Weights of a small transformer language model: learned positions.
Each number is 50 + 10 x the weight over its row's rms, rounded and kept within 0 to 99. Layers, rows and columns count from 0. The size before them is the row's rms in percent of the matrix's.

# layer 12 attention value, 128x128, rms 0.0564, rows 49-127, columns 0-63
091:38 38 34 44 53 45 49 62 29 54 35 50 58 47 46 37 30 42 22 47 59 65 49 34 51 31 42 22 38 34 34 44 28 46 46 43 56 51 47 64 57 54 44 49 56 38 45 46 63 44 36 51 57 39 52 57 51 46 40 54 44 58 32 55
085:38 44 51 49 41 59 33 50 57 39 47 42 52 45 48 30 49 54 37 58 54 39 56 51 46 51 49 50 30 41 50 46 68 30 70 66 59 50 62 55 52 67 46 38 66 66 60 45 48 64 46 44 44 54 38 50 36 61 46 42 55 37 64 63
077:61 44 56 39 49 50 49 29 45 29 60 51 67 48 46 33 56 43 62 53 73 53 60 53 52 61 57 80 33 48 44 53 43 59 59 40 55 44 36 51 58 44 56 55 46 47 80 53 44 55 43 55 47 43 43 63 48 47 56 55 59 55 37 59
082:72 39 57 51 47 42 60 56 50 46 30 44 60 52 66 39 51 47 60 32 50 61 48 51 48 60 59 49 55 63 43 45 52 47 55 57 62 47 53 43 52 61 70 56 52 39 45 48 51 46 74 42 37 47 58 41 50 69 50 68 49 46 44 59
080:35 59 55 45 39 44 59 28 45 77 52 38 52 52 43 48 54 65 43 36 69 46 34 53 41 56 45 62 47 52 43 52 58 52 39 53 54 54 71 39 63 56 40 52 33 52 52 46 58 45 50 47 64 54 55 34 60 49 40 59 64 54 45 40
074:51 60 60 54 50 60 38 36 50 51 48 61 62 60 61 61 36 35 62 31 67 60 48 49 59 38 61 60 40 38 45 51 41 52 50 50 47 50 28 60 50 50 36 32 48 41 30 50 36 58 51 73 52 43 60 62 47 50 32 63 66 39 51 40
079:44 53 50 57 50 69 59 47 29 54 67 72 66 58 43 52 55 55 62 34 55 61 47 48 47 61 39 57 41 38 66 50 55 58 57 58 56 53 88 50 51 42 47 69 48 48 45 40 65 50 52 68 52 43 48 60 46 58 59 59 43 47 69 55
082:46 45 42 66 48 32 61 50 42 45 44 60 59 63 55 50 56 46 27 51 63 60 60 54 52 40 48 34 51 57 68 34 51 45 44 28 42 36 39 46 51 56 41 51 42 39 54 53 37 61 57 41 37 60 55 48 43 61 45 59 55 39 41 54
085:58 48 41 51 59 66 30 41 33 49 42 48 66 64 56 59 67 46 54 61 62 55 43 54 55 61 43 56 57 56 37 33 49 58 40 62 49 56 70 48 61 42 43 41 37 56 70 50 62 49 50 46 42 65 47 61 66 53 49 56 50 52 35 37
086:48 60 44 42 47 60 63 52 62 54 32 36 52 52 51 75 54 34 55 46 53 60 58 64 51 52 57 43 62 59 68 59 65 52 53 54 64 67 53 50 59 65 43 49 37 74 51 51 47 55 58 48 63 36 64 66 51 45 48 56 57 44 49 59
091:32 54 61 46 57 47 53 48 55 47 53 45 47 53 65 47 52 39 54 69 63 46 57 63 51 37 47 21 17 53 60 36 55 56 53 44 62 54 48 47 66 45 47 58 52 43 44 41 39 69 47 34 37 38 46 29 66 40 40 54 46 49 48 41
082:56 33 49 40 51 60 31 50 64 52 50 38 65 47 36 48 56 51 52 61 28 50 58 29 40 37 49 62 46 44 42 48 58 58 41 47 52 47 69 41 46 52 42 47 50 60 32 66 47 41 36 49 57 42 64 65 65 43 52 50 55 58 32 45
084:42 51 46 44 56 51 57 41 45 60 30 58 57 49 40 36 58 52 42 55 65 66 67 35 52 46 61 50 50 59 63 65 58 52 44 68 38 53 61 49 67 49 53 64 58 57 42 63 38 66 48 37 45 53 64 49 45 59 66 87 61 67 54 46
088:45 32 49 32 41 43 62 46 43 52 52 56 49 42 65 41 48 41 57 34 58 31 58 51 50 54 43 53 42 41 65 49 53 36 48 43 62 39 61 49 69 44 38 50 65 45 44 47 48 63 29 52 44 42 34 48 48 71 65 65 47 56 53 41
076:47 51 47 51 61 41 55 55 44 44 47 60 44 43 59 60 58 60 46 58 66 60 60 49 39 52 53 61 63 55 62 60 47 56 60 38 47 43 68 58 57 48 44 46 51 30 55 45 50 43 45 49 57 62 58 59 56 41 64 63 54 47 47 51
068:61 54 43 47 63 59 57 48 54 24 72 28 68 44 50 64 50 35 48 65 47 46 54 39 54 55 66 47 44 57 42 41 42 48 41 36 45 61 40 50 52 50 54 43 53 46 33 51 47 42 42 52 49 46 48 60 39 51 25 46 59 51 52 45
067:70 52 63 50 50 50 60 52 53 33 37 33 46 51 47 43 41 50 56 46 46 46 57 57 31 53 51 51 53 46 57 36 42 41 46 53 32 54 45 35 17 41 59 53 50 45 57 44 34 44 49 64 53 46 43 60 43 46 47 42 31 41 55 50
070:59 49 41 50 51 53 49 49 44 57 45 32 72 33 45 42 59 52 41 40 53 57 49 74 50 43 46 44 62 50 63 40 69 53 34 46 56 62 47 57 39 61 54 57 61 44 47 34 57 48 57 48 64 66 42 35 51 68 43 41 31 39 60 52
065:35 56 45 52 54 53 58 61 45 52 32 44 60 42 54 67 27 60 33 42 46 53 49 43 61 41 54 49 50 28 53 43 47 55 26 65 60 53 32 33 53 50 57 44 41 59 41 58 35 56 51 26 55 52 44 67 46 39 61 51 41 41 57 30
069:48 61 47 48 59 49 20 45 38 41 49 47 61 69 47 44 61 47 47 49 45 60 59 47 43 47 42 34 43 61 39 53 44 30 53 48 44 53 70 54 60 29 51 55 55 48 46 30 49 68 57 44 57 61 45 42 58 51 55 51 49 44 43 51
068:50 69 54 39 55 54 37 53 36 66 61 48 52 43 71 56 64 54 68 55 61 57 48 51 43 62 52 52 51 58 39 47 41 37 39 60 47 34 34 51 61 47 55 48 56 45 47 74 60 48 48 41 51 47 45 57 72 44 38 49 56 42 50 43
065:48 55 42 51 45 44 36 59 45 51 40 57 49 49 30 39 48 47 59 50 45 35 51 49 53 58 62 50 46 51 47 72 48 60 48 24 63 47 32 44 60 43 53 65 68 37 48 66 53 50 65 49 52 48 64 41 57 39 53 50 68 41 51 44
076:45 57 49 37 61 50 41 45 60 28 48 56 51 52 56 52 66 49 48 51 44 44 56 46 55 54 68 58 43 56 37 49 37 29 40 30 52 54 67 44 48 56 51 35 53 35 42 35 54 56 66 39 27 54 50 29 47 46 53 57 45 47 49 47
064:30 59 41 50 49 40 51 37 48 62 62 32 30 66 41 51 78 56 60 55 46 36 61 44 35 53 36 33 50 53 51 56 33 57 60 41 49 47 49 39 67 54 54 58 50 50 64 54 55 46 51 45 55 44 39 49 63 65 49 48 48 31 44 46
066:58 37 47 51 45 50 59 43 62 54 59 56 37 57 58 49 47 62 62 56 49 58 46 45 48 52 46 60 73 47 53 53 70 69 58 62 54 50 58 52 47 61 52 64 36 66 50 54 41 24 64 52 56 57 60 64 49 55 37 27 66 69 62 41
073:49 43 59 49 35 43 37 42 49 47 71 59 39 45 68 57 41 37 30 58 51 59 49 53 61 43 57 60 55 64 58 41 38 53 68 57 63 63 50 62 47 63 54 53 43 40 55 48 50 59 43 52 47 40 67 23 58 52 63 44 64 46 54 56
068:48 52 34 55 44 60 46 67 54 30 56 34 68 59 61 54 55 51 39 47 48 58 30 38 42 35 59 59 49 44 57 52 46 53 38 36 43 54 44 53 45 56 46 53 52 52 51 58 32 53 50 48 49 36 51 38 51 38 62 53 56 46 57 64
079:51 47 47 60 52 38 64 58 40 53 50 46 67 52 46 56 59 49 53 35 64 44 33 64 48 37 40 28 66 35 36 56 65 48 57 63 53 46 41 55 62 37 49 41 53 65 48 48 46 53 44 45 53 43 42 66 52 32 56 52 54 57 49 52
071:34 49 60 43 43 44 69 48 47 49 43 48 74 36 50 58 53 45 43 40 65 64 58 43 73 54 55 40 75 44 55 53 44 39 41 52 55 32 40 32 59 56 63 51 60 55 47 42 47 56 47 49 62 41 48 57 69 56 65 56 40 51 37 41
067:59 48 57 59 47 39 56 48 40 54 63 56 37 53 37 68 48 74 51 64 65 29 56 38 52 54 47 37 53 88 51 52 51 40 70 61 56 51 49 51 56 61 60 65 47 56 33 45 74 51 45 73 59 53 61 62 63 40 54 51 54 47 57 53
073:45 29 42 41 45 51 54 51 60 41 68 65 45 45 41 47 58 47 51 50 57 44 50 52 42 41 61 52 52 48 45 33 49 64 62 35 49 62 48 54 48 44 50 56 54 63 74 53 51 37 61 50 45 46 44 49 56 56 35 56 63 61 56 66
073:51 56 31 66 49 46 58 37 35 47 65 46 62 55 55 52 49 50 38 64 27 55 44 50 22 46 48 58 31 54 53 68 35 52 56 53 45 42 47 43 53 38 47 58 40 40 59 39 48 47 55 40 52 45 55 45 64 43 52 53 49 35 47 57
072:42 56 41 58 43 50 47 50 38 60 61 45 43 52 34 50 61 60 44 52 47 38 47 72 64 65 38 58 52 40 49 42 53 38 62 48 48 45 47 56 42 42 54 47 55 28 50 48 56 52 57 48 62 40 61 64 50 43 52 40 23 30 56 53
057:60 64 52 42 48 62 48 38 36 43 42 39 49 38 59 60 44 47 35 50 68 34 32 58 34 63 59 42 48 27 37 50 53 47 48 49 49 44 59 56 39 64 47 51 41 71 51 41 46 49 54 42 51 49 46 42 40 44 38 55 44 45 66 60
068:45 41 42 47 42 61 43 44 49 48 51 61 46 75 28 37 48 33 59 49 45 56 58 36 52 38 36 44 47 20 41 49 47 39 47 49 65 50 64 31 58 52 54 51 53 63 38 39 32 25 64 51 44 52 51 53 43 53 42 37 49 46 38 43
070:70 29 38 36 44 35 42 64 59 46 36 67 47 57 57 57 52 44 48 44 63 52 59 43 63 42 59 53 45 54 52 38 46 63 56 55 46 67 61 69 54 48 37 45 50 72 53 65 49 61 59 47 40 46 48 59 48 33 60 38 51 70 47 67
076:52 48 64 26 46 38 51 68 65 55 50 38 46 43 68 39 55 44 43 55 51 46 64 55 53 47 55 60 46 75 53 51 66 52 56 40 53 50 57 49 52 70 44 47 44 48 63 35 51 53 72 60 44 61 64 50 37 70 58 54 61 42 42 44
059:66 59 51 41 51 44 68 62 60 33 48 66 55 52 49 63 72 51 63 45 52 55 47 18 62 43 44 44 53 52 47 43 51 58 43 49 39 46 49 47 53 50 42 46 60 52 54 46 29 43 57 39 49 54 55 48 60 67 54 37 42 48 60 39
059:42 73 51 47 50 56 48 44 63 40 47 45 64 47 49 36 46 53 77 56 51 59 67 51 50 45 55 47 51 45 42 73 54 63 54 55 49 42 48 44 40 81 43 46 42 41 27 54 38 40 61 55 59 45 40 52 41 51 53 45 61 62 48 48
072:39 62 48 62 57 59 55 49 63 61 57 44 49 52 51 54 41 50 43 39 62 48 56 45 53 45 55 52 50 52 39 45 49 55 56 46 45 72 47 70 57 60 67 66 58 44 44 54 52 40 51 52 63 63 38 55 33 59 63 49 65 50 33 46
066:42 47 52 52 42 49 41 42 54 56 43 56 45 52 40 40 40 38 56 42 45 57 64 50 54 40 49 52 49 31 49 63 60 62 42 53 35 63 42 49 51 36 49 45 62 40 37 65 54 55 46 51 57 86 40 63 51 51 52 60 57 70 55 45
076:45 52 58 39 45 30 34 59 55 36 36 48 61 41 47 53 38 43 29 40 43 38 63 45 38 64 53 52 34 62 61 62 45 34 54 60 39 48 59 54 51 48 62 37 68 48 39 48 58 49 64 53 41 35 75 54 43 49 42 47 46 54 58 47
074:52 48 59 32 48 41 43 53 55 37 60 39 37 47 54 33 46 52 44 42 38 50 51 46 42 52 36 48 43 59 59 26 30 49 59 34 54 62 56 50 50 41 43 60 57 35 63 42 50 69 46 60 43 50 53 51 59 61 51 51 43 53 56 58
077:65 50 48 52 54 52 64 46 55 50 31 63 67 45 45 39 43 60 56 46 49 51 51 43 49 39 58 42 58 46 48 43 63 60 53 43 55 66 71 61 59 60 52 68 25 48 58 63 49 41 55 44 69 45 43 62 64 55 46 40 55 70 45 36
065:49 60 49 63 45 37 63 54 45 57 55 50 31 49 46 57 70 30 51 50 49 34 43 46 39 54 51 59 55 50 61 42 61 41 62 37 54 45 48 57 42 37 63 55 40 56 55 58 56 34 57 34 25 42 47 39 41 58 29 64 63 45 64 45
071:46 40 72 61 59 60 50 53 47 51 44 57 48 57 59 34 57 51 40 53 44 45 67 48 56 45 56 54 45 51 54 31 51 34 44 48 41 74 47 52 44 49 60 55 42 58 49 35 57 56 45 48 48 54 42 63 53 56 47 31 53 54 55 55
081:53 61 57 54 55 51 62 52 45 38 58 65 53 51 50 37 50 48 39 62 55 60 61 53 48 63 71 47 35 51 58 52 51 68 48 57 47 67 51 55 53 85 69 54 32 45 69 44 51 53 57 60 62 46 58 57 49 66 63 41 62 52 62 57
151:83 36 46 55 29 43 47 55 44 52 53 63 35 63 48 57 43 55 59 49 32 50 54 56 42 61 42 50 44 46 46 59 51 43 42 39 42 53 54 39 44 63 44 56 58 39 66 39 63 46 29 52 55 32 38 53 45 51 42 44 64 49 61 52
143:51 49 51 43 30 38 39 49 47 54 53 41 44 35 53 43 47 58 48 48 49 55 54 56 48 50 31 68 52 60 59 57 49 58 38 54 47 51 40 60 54 55 66 44 44 65 55 53 62 56 69 49 59 46 47 48 64 35 46 53 43 58 46 40
150:46 56 43 42 47 38 62 50 28 45 63 38 69 63 51 45 44 62 55 47 58 59 46 56 67 80 30 43 46 38 47 48 42 34 52 63 44 51 36 60 57 38 54 56 47 49 43 60 45 58 42 37 44 30 44 44 56 43 49 67 51 38 51 34
152:63 39 51 49 65 67 56 59 49 64 48 60 63 41 58 44 39 39 32 45 52 35 52 56 58 63 46 49 56 53 49 48 76 59 32 34 51 41 47 57 61 42 64 54 43 71 59 49 30 55 38 58 48 59 55 71 62 49 47 47 37 50 54 51
143:51 54 27 36 45 47 50 47 50 59 51 44 46 52 45 54 45 36 42 73 57 59 35 44 15 37 53 70 59 44 39 41 43 28 40 55 51 44 47 49 61 65 41 58 46 51 36 69 58 40 52 43 45 36 69 41 51 51 46 52 36 50 61 52
150:34 47 52 53 40 62 61 35 58 69 36 57 62 57 60 44 61 42 48 31 43 67 52 39 46 54 63 52 43 48 41 36 54 59 54 57 61 48 31 52 50 45 60 36 47 34 35 69 60 42 41 52 49 49 45 42 53 47 43 46 48 49 43 43
149:55 57 53 46 48 72 54 52 63 23 63 65 47 44 51 51 51 37 45 45 42 50 58 61 69 54 43 36 47 68 38 45 48 45 45 40 43 61 42 35 48 43 56 71 56 38 40 61 46 66 47 56 41 46 43 54 62 46 23 38 41 50 57 37
152:64 39 52 15 54 50 38 53 59 61 61 43 43 44 37 46 49 47 41 49 62 44 57 46 59 46 59 58 61 61 41 42 39 54 40 59 47 43 56 62 63 52 43 39 71 43 39 56 22 42 44 44 48 42 41 45 48 52 72 58 40 49 41 51
143:49 57 51 73 43 53 61 64 45 63 51 70 47 58 56 49 49 50 57 35 62 58 51 49 44 54 39 47 50 49 44 65 63 51 36 41 35 47 46 47 45 69 48 66 62 43 59 35 52 52 63 54 54 62 63 44 33 56 55 57 39 64 22 59
135:55 77 45 47 41 32 32 60 47 45 41 37 34 50 56 50 53 41 27 73 46 43 41 45 52 42 69 36 56 65 48 57 67 55 49 61 56 60 58 54 56 58 55 42 38 43 32 50 46 44 50 48 44 47 48 52 47 48 54 44 48 56 53 47
154:57 43 50 55 43 62 54 35 54 40 62 45 69 50 50 38 44 43 49 34 22 57 45 47 38 45 56 36 43 35 56 51 55 48 48 54 52 41 39 41 44 56 44 52 57 47 56 52 39 20 49 59 62 44 43 49 58 43 55 54 50 52 41 57
146:63 52 58 58 47 50 42 21 36 71 68 53 60 50 58 46 56 45 54 40 52 61 44 66 56 37 54 49 44 32 53 55 44 77 43 46 52 65 44 46 60 51 46 52 63 62 45 57 35 51 44 49 53 56 38 44 47 51 50 63 41 52 52 67
153:38 47 45 31 51 56 57 45 51 46 61 50 40 46 39 51 61 62 50 52 59 59 58 49 41 45 27 42 51 54 54 64 50 77 38 40 43 55 43 50 50 28 53 29 52 46 54 45 44 47 73 52 54 40 40 55 42 49 53 49 38 79 55 28
157:70 44 52 65 56 45 36 63 50 48 49 51 59 39 46 69 49 50 52 61 59 57 58 44 48 61 57 49 46 68 61 52 66 55 50 35 47 59 42 65 36 45 45 31 68 68 36 48 63 46 63 43 47 57 55 47 41 51 58 42 66 43 45 53
151:53 35 44 52 49 51 55 44 48 56 54 51 55 37 33 49 67 32 25 53 66 50 48 55 43 57 51 51 38 45 59 41 72 54 38 59 69 57 45 50 47 65 53 55 48 58 36 52 48 44 43 40 48 31 44 43 59 31 40 53 62 43 47 46
147:54 57 50 41 77 45 41 45 58 39 63 54 58 32 62 55 43 34 36 59 64 55 55 43 37 52 49 43 50 39 37 51 41 50 50 50 35 40 43 50 38 46 52 52 38 42 63 46 60 51 54 65 49 50 59 43 42 58 35 55 61 34 52 53
151:51 64 51 54 54 31 57 31 66 62 46 42 54 44 44 65 31 39 55 75 55 60 57 46 62 47 51 52 56 37 52 60 51 47 59 44 53 43 47 41 58 54 49 63 57 36 56 45 38 63 58 31 66 57 46 53 66 50 46 35 55 32 53 45
132:41 47 42 71 27 48 61 41 56 37 51 54 55 46 53 32 45 56 46 54 46 51 35 59 62 44 37 68 54 60 44 69 58 56 50 62 56 57 55 47 56 48 43 48 52 33 49 43 69 48 46 50 42 62 51 54 70 45 51 49 43 59 44 60
140:56 36 49 62 47 61 37 73 49 33 45 44 45 52 64 33 45 63 56 66 68 66 35 44 59 42 43 69 46 49 26 48 62 44 33 47 45 51 43 51 37 54 56 65 52 64 40 45 52 57 43 60 59 37 44 26 51 66 38 53 56 74 48 53
156:54 62 52 50 43 47 45 43 55 39 18 47 51 50 45 41 47 51 20 60 38 54 52 64 64 60 63 57 41 27 57 34 54 68 59 41 45 61 45 83 62 66 45 48 48 50 55 49 43 64 64 44 50 61 34 56 38 61 44 38 50 52 32 55
155:48 45 62 39 53 48 55 55 40 56 45 51 41 60 65 65 50 52 56 53 59 52 48 28 64 52 51 56 46 49 40 50 55 41 35 51 53 64 57 59 44 46 48 45 47 52 63 40 48 66 33 48 61 55 48 45 56 31 44 52 57 51 43 58
149:54 50 49 38 48 51 18 40 58 67 46 46 45 51 29 40 46 36 56 47 51 57 45 56 53 65 51 61 54 61 28 47 54 49 58 63 48 55 37 29 31 35 41 42 48 44 65 56 37 40 73 56 57 41 48 53 51 52 42 34 48 49 60 64
153:46 51 44 49 61 56 53 38 46 53 39 67 45 60 54 47 48 49 50 66 45 48 38 46 43 48 40 64 55 51 47 48 47 42 44 65 31 54 48 52 47 56 48 45 53 53 56 46 67 57 44 47 55 43 46 64 52 50 41 37 63 43 42 52
132:58 43 48 54 36 39 65 44 29 44 61 42 39 58 74 25 54 41 50 66 41 52 61 45 41 56 62 50 65 39 52 51 39 66 57 48 56 33 44 52 45 39 46 48 49 46 59 41 57 37 44 51 57 55 65 40 42 60 63 45 37 44 49 52
142:48 40 42 69 45 34 57 47 34 64 48 47 40 43 42 52 41 63 58 67 52 51 43 48 48 51 43 44 60 31 53 33 54 51 50 35 22 73 38 54 61 54 67 40 52 73 38 52 52 49 58 76 41 57 55 55 53 57 55 44 48 71 63 53
143:49 54 50 38 48 54 54 34 38 61 59 43 63 61 31 36 33 46 52 46 49 34 37 27 46 58 67 49 48 43 41 40 33 40 59 47 69 60 60 40 37 45 63 58 60 37 51 38 56 64 37 55 49 63 40 37 55 53 56 48 66 63 55 44
152:50 55 52 67 64 56 61 65 47 54 54 55 52 71 47 42 61 28 46 62 54 61 41 62 47 34 62 60 43 57 45 68 50 46 50 33 38 62 60 63 58 52 56 36 38 36 61 37 57 52 34 23 70 45 40 47 58 58 46 43 48 56 42 49
148:72 49 58 61 59 64 55 41 51 53 45 63 62 58 46 37 39 59 50 58 47 36 61 64 56 44 59 35 44 59 48 40 52 40 43 64 56 31 51 68 31 59 48 44 52 58 57 78 51 53 56 59 56 59 44 37 58 48 58 48 46 58 37 53
143:25 47 60 56 43 77 37 56 52 53 32 47 60 52 68 62 53 43 47 55 40 47 65 43 51 40 51 44 60 57 44 37 36 46 57 68 60 67 45 38 39 68 34 43 64 61 57 33 44 53 41 59 37 54 43 54 59 52 58 46 66 66 32 47
150:38 38 51 46 54 42 41 59 58 41 52 37 57 39 44 39 57 53 49 65 53 46 56 45 51 32 53 62 59 64 55 47 44 57 47 53 34 49 50 46 44 43 60 60 52 53 48 58 52 55 49 43 39 43 18 62 71 49 30 31 61 42 41 68
150:55 34 53 48 45 52 63 58 52 46 51 57 47 49 53 46 41 45 44 66 42 46 65 47 58 38 44 60 48 51 62 56 58 40 45 56 46 63 33 54 55 53 51 38 56 50 40 49 66 37 42 68 79 65 38 28 44 45 41 52 45 47 64 37
146:55 52 49 47 45 60 53 45 65 70 53 60 40 53 58 49 38 50 30 40 64 41 44 46 67 38 20 44 49 42 56 50 56 43 54 59 57 64 60 41 48 73 50 39 49 47 29 50 64 41 32 39 53 47 57 56 46 53 59 32 64 61 51 43